config.yaml
n_layer: 12
head_dim: 128
vocab_size: 8192
norm: "layernorm"
beta1: 0.95
lr_head: 0.00629
decay_shape: "linear"
Each number is 128 + 24 x the weight over its row's rms, rounded and kept within 0 to 255. Layers, rows and columns count from 0. Numbers have three digits each. The size before them is the row's rms in percent of the matrix's.

# gate: layer 5 MLP gate, 1024x384, rms 0.0787, rows 1007-1023, columns 0-127
# up: layer 5 MLP up, 1024x384, rms 0.0804, rows 1007-1023, columns 0-127
# down: layer 5 MLP down (transposed), 1024x384, rms 0.076, rows 1007-1023, columns 0-127
gate1007 104:125121109100128119176134121145129109132089132096146144150140127127133096135141150153165125178126152128163139164120127143140148097146135155178120114107138075097103156117107119081172143142094120135110090137176102123137160124147140145129147133101126138107114090108164115098128155136121110137183148089091087116108113176168091120141125141127115127174199143118126149132070119161132117103137
up1007 093:114100107116108153084084110131124144090082125142097115131133132124112128152136120154052139127113091092126120117146157105128134165135103125116113141144109150196140112139097116109088092131140109108123193141142121130113123121106118138080104117151078121143131162175118174120115153108173101098128130145143119151111105076113142119107134114125154087108068160100132115120124147128122108155143
down1007 105:119156122139129125155147128050138099154099105123101087175146150128124121149179098123099143100115114118097130086169117110134107143158126127082131151132143151141149091109143154148126130161197122187155184115104147112108105111136094107095137151116087148137132146166152133167149103110145147102123132137164152116148083138129128094100120129146119118128132125114125111110152165119127152145115
gate1008 094:142160114107167126157101127108166140127135127132150079157170113135113091116105142154129136147165135083095157129107148117108109106157145138099126127141146124136136141147119147116142152108165110145142094120105123155119132084097110132160130095131113142100113137163159124130128111144154142154123125123151158169123149121137130139162094163129141100160144111166096089088181117117157109155158
up1008 088:114128115129128114130153145165168120122120123135111111105144103083107176114088110104131118078161084129096169128115154117167102114109111122113156118148115127152132172137169083169113165127130135085121153153138120107105153112111130119153159139125110129122112131112141151140133042111136126127133136126131120116151119092125113124109110112108110112161134125127135118132140109086068131152095
down1008 099:137113154087100158137133149130117143151138098095097130121161141139103094135111114119112122114156100143139111087137134092156153109121156090163146100135103149139142115130150100111158123120137136148118192104173125090126146106129111089133137140087130159148150137125117162076097163127099119135102162082162142143119123129075108168109143121113109115178154127132132133132155148168118131096085
gate1009 104:134148140152122137130130145132130115101180113129159131116148123136114092080141102106131118120096113108123100149088080115145136148125155113141086148141108107161148132102147161096147157124187156134106106146113131128124136172144108137117139122160148101110117070142127143102127115113084118120116110146121142138131124168127149095143164119125122121132114169136114142147100146118109109142172
up1009 101:126068081095114128094142132145155101120105140112129162129115141158064161099119115115135090116094111126125159117136142134117158128089099110124129123122134085113125119151148143094123123206174112137111130146108113150131081120122133178112155110133120146117094138121162149095141189102147150146140153121148130103116122105116095143165125092137163116155131141109152104183153146106123137103152
down1009 097:144118117132114110091114103171149130127124156129161126150134140149086132085166125172174120127091128095160135122144114081136102091139139160147145136161186185087136090134153117181136130155148134147098150109151173155137119105107071079114117101108086120140153118152116116108133106132098119153127139197096111149135113148081123126129121140098151109171120118122101129139120093108130138127128
gate1010 100:164115145157145107111074110124071123142120132123167153112107136104163107051117160080131129082130110149083129124152105128119150122143114117116142081112164105149081112150152184152101104136150126106131119124143107124104099132116171145113122110172094146106092096141154155120167119152122121144097128070122114123150169142104114128122143143136180090130104136133077119148163172099122119093139
up1010 094:118142134147144111137111160139140121104099166103147147118165130178170155141161115156134129128115134160144130120131140184152099166142129139165102123131092109139113190131174099134108132121140125148094154117150104132104121114102150109129086112153127149092122120150117140137159129127094130131105144128127117150122160113082098123136141149107121136154082117124095144162090143148148088162131
down1010 101:109101098108128102168095119120085122112104114097104170095109110144160146118159126139110126117137153171129120113149111163099155118148114118113112107153116074112109178157122143119093129146135123121121125140183139135103154133143146136118165163147093158081125132110101096101172107106117128125101091115097110139134152127107145108152164108108152108119140123113100110143139093143138131137125
gate1011 099:162140091184110168139167111140122097165130152145130113112108120112153143140085118105111137151114140098156136108159124162142122149111099125093146117087157069148082142108129123089099128110154142113117142151160165110131160103150115093123166125174136135133149096138098103131102125093123123150114123110114100130065150129134148115097091159149124147146129131160103135147100074082184142095091
up1011 097:117136129129143140128097142116120139151086129135131185083142147104141087093160151136128132125142151108110135144180125098105143165161114134124103165158122108165084114163162140149127129101118134131103120146117146142131121108089171148143160134126128136160130115105122142134110115195118148151155151120114139106155118143117140135138143104160147091114137146101114152106121187145135134143149
down1011 101:138132103110106122107089128143110154135132115135133129103136156115115151125150133113096123156077103137102072114111107098157147145128095153124149107145139160172138173133142142126125137146127125131130173143138145123153153094140123091099134159118119124128129138119088132123117132131150126157084149126099133146156119098103143150104101121178096080081097116153160105166118103136143116151131
gate1012 099:172133122153083092104121162113146125165102117118102162100178160155129117069150132129134135107136097148159172140135130138132113165160131095150161128090103102143135091179123146148161133094156147123122154129148125131122116165145127117161130146083133095139136188084114148132105165115095121128087180120114123181117192176114114121112126108110162159120109139140168125114146092148114154118142
up1012 104:125113170132144113136128110137118107094123105106105137123105113147138191150101118086101139108158153114129129161109142072160145141112150191148119121154106118116099135105149165152166114140139090095104140122106135138121135107091153143133122133152156121185161170142165125168102102123176115089152122146104113135115128090116105121153135132118124126132182115107117148145083146125118152106080
down1012 103:122140134153154115120101107115144114112154099147165110133149098114114144118113098126095098089133126124110162128131036161127138107141123117152095181118150151090132141159126153127124143082136089111135136138155112175134096086086093159128115133112102173131126167160127097126126146123161145115151121113078106149179067098149133113146138113137157141161158156185155133177134126104126130121147
gate1013 096:116104158131125139157144126130121134156157092156113152081135091144128150124130165158147071181105112124114147147169095141132115093129129123095136122111133153117129137122073159119129105164092076131129116143151124119110087120135157132109145146147123135137103101108122149108180164085104094153097130159117134133141103137124153100137116154128099160094136108145135151129126134133087112113148
up1013 093:102126123132104143098120142137109150180165129119103103123146128100117175140139121148139147114139109168150140150173097108104112160125060121132133119116104149110123098136121143141126116113130109119155108145161075130138111113144127132110126132152070111122163105127147099129139107102116091076125163178181139101124134132092148137138123135130158156127102112115186119096123116118150076103138
down1013 098:079150118141169144106144101153179082131120140112125090153094122118125106124115170124137168145167163140119102155143143110115170135107098146081139146083155125115147139144149121118096131124141130134137115162166130135099134121151120100171128134107145130106095120173118155166121101125119132106122134125101134152116133089107114138163137127149155142131164146120145100159114111137113147147131
gate1014 102:083154135117162111119112124124142180106136102139132131158098139119125129133102097087150136136124146105145132137107134078136079118161124148129188124127144129162139119131101113097148114112111137144116167161126159112142146141133156143150167154104123126139161121127136112140136124133130148129147089092118115181161095167150121138142125091131129134131107166130154134129145144129129112119106
up1014 105:149116125153117095125121115113083119067177097108132166125164107163091116130151175123133143118146111116103127146102131138105123105176103084154122117119096110141183140161135139129109130153132113141119092084126112154132129114154122118105113115143126175149118137177143152098105130140133078073123154090098119139090167161112175103160152096150125139118110113126121157125115140111149144136154
down1014 096:103123138140085121130118123129149157124118141134131131094103111126142140128088120112147140095176100186046097132124117176131131126132152120141134105136155167123088112131156114115140118110125133092157110133129106112151175156109134156133160120172096107110114113112145136107146087146123129104137117133132153135158131127186135134122121066124177116108168133150182117159153125142129127131134
gate1015 106:145110095128141112117156097122121151083117130104132130147104121108133117149085117109132137116141143169114147111128143119132101129138118085131145135148141108172132134125117112121161147110126090095155098132112126106132086102094115135154150136103101135128109149123141123139139123160109139122125190134138106143139147145146108111117128144139141119134113188112101128124122124154164148137126
up1015 109:135147103175103094105147175156117153169107083139139126126137095120068148108108132157111162111135125106098160127169123163144124125132142177111095115123142140132119095103128088090113119099111108176150105127142123142155141113166095101106134135132148068127147136109138134173112123107086103101133137145118147158130136109123127160165143091133105156137134149100152098189096137123124108120129
down1015 108:146144103126116132080130119160124127121121152143131123164128129126088147103189117144123126116104151109119147091114150160157122141129168151151120129162127137157140172123154145172131116140137152124098167124129125133187121122117085136115141108111122093108163127111099160113130147065141122130134105124114139074114147124106155147108128112123107115145155130096110127125120138103115102107146
gate1016 098:102108119145094137135121136137131125121109136132126092119117136128139139118093137101117142147151181159149128069110131137125153104129121144158099132155160113151129116139162105143173182133099151062137162105136074152144148140118147177126135107133149118089169142151138101126125136078118136117158085121126124107112113120166108093094153144134166136144170146109124101139176105117112116151146
up1016 093:127122159136107116111115115100102157206064148124109128104163146130113138142096132133143152087111115116135125147198120117167154132118132121128112146080145094148129133092121112135062099154123146100163103125153162143073110145125125146123122097161104100116118144122166130130158196133127118139163128138188089137093111112165121166163105116117148149108165109105123154110134121116146150164120
down1016 094:121135131151146159121155092114123110111148127128163155143136126107117121136121152113171084102115118160093127131083131144109149136120112131143159127133107121069132111154100144153136146125157141114115114120098154153165096124106127109092126079156155145113082118114122118145120089129144138095130117146120174110194157120106161120131126081141136106139168139148176119123115154118094120103111
gate1017 103:110110122111147145176121153110112105115125096131111153168141126131094133082152166130088161148127096143127147145099125088114111141147130150097127109156131128141148085118111119089151145149158093139149105131112136112128141153123126108143137132130111155141116126142162102164126097104156136175155145172101080134117120099118156112148158129080068140134124144124168130093135154124148103115147
up1017 100:119149091116111122090134104138138094154187068118183135170132136116103144137144142139107131106134089150137136103147116171110147107150130146148112175159115142098114094120087136160121127144121117156132110149104133091152115162119135135096133127162130156097107096119122126135089094112133107090133154134104099150176106126087144108161152140149139101135112123129151139163089118143118143148120
down1017 101:151140127131126105130127115145102130131129127123131128090119112127083192087091100193117126137159142161110119154127163142091108097106169133151143158115136139105132102147118125142147130125119108146146153167130119133110188144102211119128133120132152175141105135134144139127122124126143126126115111088100071141130132142130119141132119089175122122129122179114120138117107144118131114172093
gate1018 105:125146084152122125118190096150140112143105110121130129108131163119124123140100169137110140126121111129171146059128162150143115108120149110138140138152093174188106142137150099096098091113157091106128190154118106135118136094111163139125117118133123112075116131091107133150117134111165121127145153134159156145127134075151152122152088177158130144133100125142105126161090168185136110148116
up1018 113:122126099165106107100161146160126179150132126152089106138154127130131088149154100136138154112135123131126123114129121189105101141173097158136108099153158154126148123125103161115164125131134107113124146102122153097121141093123170141144141144116114139098104134166107152179160129101131149139132117146170124094141144096183088082197143126096132103065140105155115080135161119141147112147103
down1018 110:101150116074131132106178156085090125131167118114132129072116136104139099129149107133133113129128175098160149158100128137113114155147115121093097122112120114165166129123139136199152179143127131155163115113121137138092122146125130137183139127139118121147135165127098141147182129138103132127128125097158144129109162109144123098112143151111133162103113153151134148133136119116133096145143
gate1019 100:092124103104140093098095082127158080107163116134129114126115166133123100131119130120120172116125136196127101158141108129158126133160141113115125131140072133156100140104089125145124139118131132119121124112118103144117163125112117122123135120137113110072126138124128121127122117149158125138154184133089111098137154160106131140080081137091142106160118148143130116132146155136146134169175
up1019 099:157139121128127111143128177140089127148111109078167105127137139105102133115184088135097122160145135110123111097100086080117121191094105086142112111096102166155085084174138164100144122133099112119145131107092134157103136131153144137138164111106167154117146150125143099182101057073137136109076084108119140091140125089115096127132128086116106190128150137151151121130116104153161167072152
down1019 101:135163109082136087098140154128107121080067110135115097119102095115160106143138113141172120099106135138132105107100133089116113169173126141144104162114071138168170155192146148105165092122133158128118130107183130089075128126123136105154109157135092146133125173136143104149165103133144171124101160103130119105080162107099132142125152089099110115118171161139139134138145114183114135161119
gate1020 109:115143134129098149149148147135116119151142139159171111107125088106164157122135173138147090087132167124175125109151135147108129093140104135158144133166137153082167144134111123139122127146113101118113123146096103162109139104131134121142128119153084130068146129128111103125166140110121107146151120098134147156119113140120111091128091117146137123149095137097110173147106136147116124138131
up1020 114:155121133157207126111100144122146127176138133148140126130095143122091114147111099115112162152162087135109117155107188131134150124075133139151116123116087126107102140140080152096159132119135125140168158089114135080117126171153122131100132130106145148122129120120169134147099122100125125145088132158123120101144110107108158155165157135128113153111138105106175124077115121086131143152137
down1020 106:151140130113162143141106143093093137162152073125128148119101081154117104145149112099082126160148093132099152156121154135109107132119176140120143126137150142115110161147128226073146096141148167124125063149110136156115119183136106117125115133141155144121115144135152128077168121135151113110104116161130156143159125119157085104124165131121155162085118139126119136146142104127137092128100
gate1021 103:165122154118139149130157077103097127173126113127141075186103156093118095126080100103136139166112117138137097156151084159099114120053116132120134169125157133074137145098087160140107127144112173149165115082115121123094169143152148060134104123136158102162139141147099136097187150145090103141117109116105144110097115154100127116112143165092138094126127108174153099160128134128094144143128
up1021 101:131150150149108131142155152102182111135115141103122119179076063124106144137128115148119095089106128129145142156110119159127125109094129123163144107157137142114111121156129128099134131160125176116124114136138173091100117148117140120146135136105111127167120176133092131097142072115101125094150119121155164094156128142144145129174133119132128140164152158108143145133130172113124138113125
down1021 104:092149121152126144136099113199173092095088147132125161118110093146123134155106190149137093139145118097119166163124145131097136119155137115104157134160131161125145124116118107091125141137147085094176071147107198151176155142125155089103083129131134157116134131150146123140115123104125124119131100133169118134150124105165132147170108120132121128137143147136120113142140122110161144140150
gate1022 097:100168117133129153149130084131171114149148145125144141080146168133080140157126108065154138133110136110154124156111131110134118151113139108066117152125149130118137134109173149127108119127119096109133114131146135084155132142135143102083139110145117143093089096096165130113111104123154089150137107089113075113146108145109133143130186125141129112125162158097113117153118167126104144157110
up1022 097:148145109114121143137111126099119136153103142150106156134129120171127147134120129118089157133142152143151100092136093178132110092108135118118140110143099140157185136149152162110109067151098113129140145102150171132131131090113117131130074115116172103155125157130105137129110171137074135143118126078135145121157114130104133123086133143126155122092181106106166151154152115128160107130127
down1022 097:134199135124116097135136123138125107101132152130069134086105090101104137154173073066141139130124107102133098154109119114132188109144106136164129126145115124137121145165145157124103121142108120122141118087145116119140135147124155104108158110096152118143110109140110137071079120121111141137115136115082119102118105117119101140071173086146119161097122100115109137112144145121112123104132
gate1023 097:118137113108085130140115131145127108166135131128137138156096127143114113116116144125151169131114136113100133122100203120139112122163180111137101112101107076171137106119097148186131125100112095125123123110140173150159124154107126147137125157122152137131098101100113126146118131137144073126133127126111105101093150119133131138146139097141087138146144153147142111138126144125115131128146
up1023 100:155115147120101162146143122140101116113090139141133151155172116144101110149124184124141121166121155136179136147134132139129127073144127132089121113131110135125212133088147162136123095089149110174138161141110129101129134155103102188149133108136130129141108139140102142119121110095097134173144115169162159128123132095162140103159130110080153132108144150119121174108124150099123142160121
down1023 097:103146123112151110187099122089129138090110105160101121143162111120160107131117142107115095130131140086129093175121167154140139143120138121105141143118150110161168095154104137123145101126143143128102113108068090126194115147092131103130091145120155087134130172137126131161156131100125146154104098113097121133125109124180152100170121118156120125121125097111142166083146115134123107119115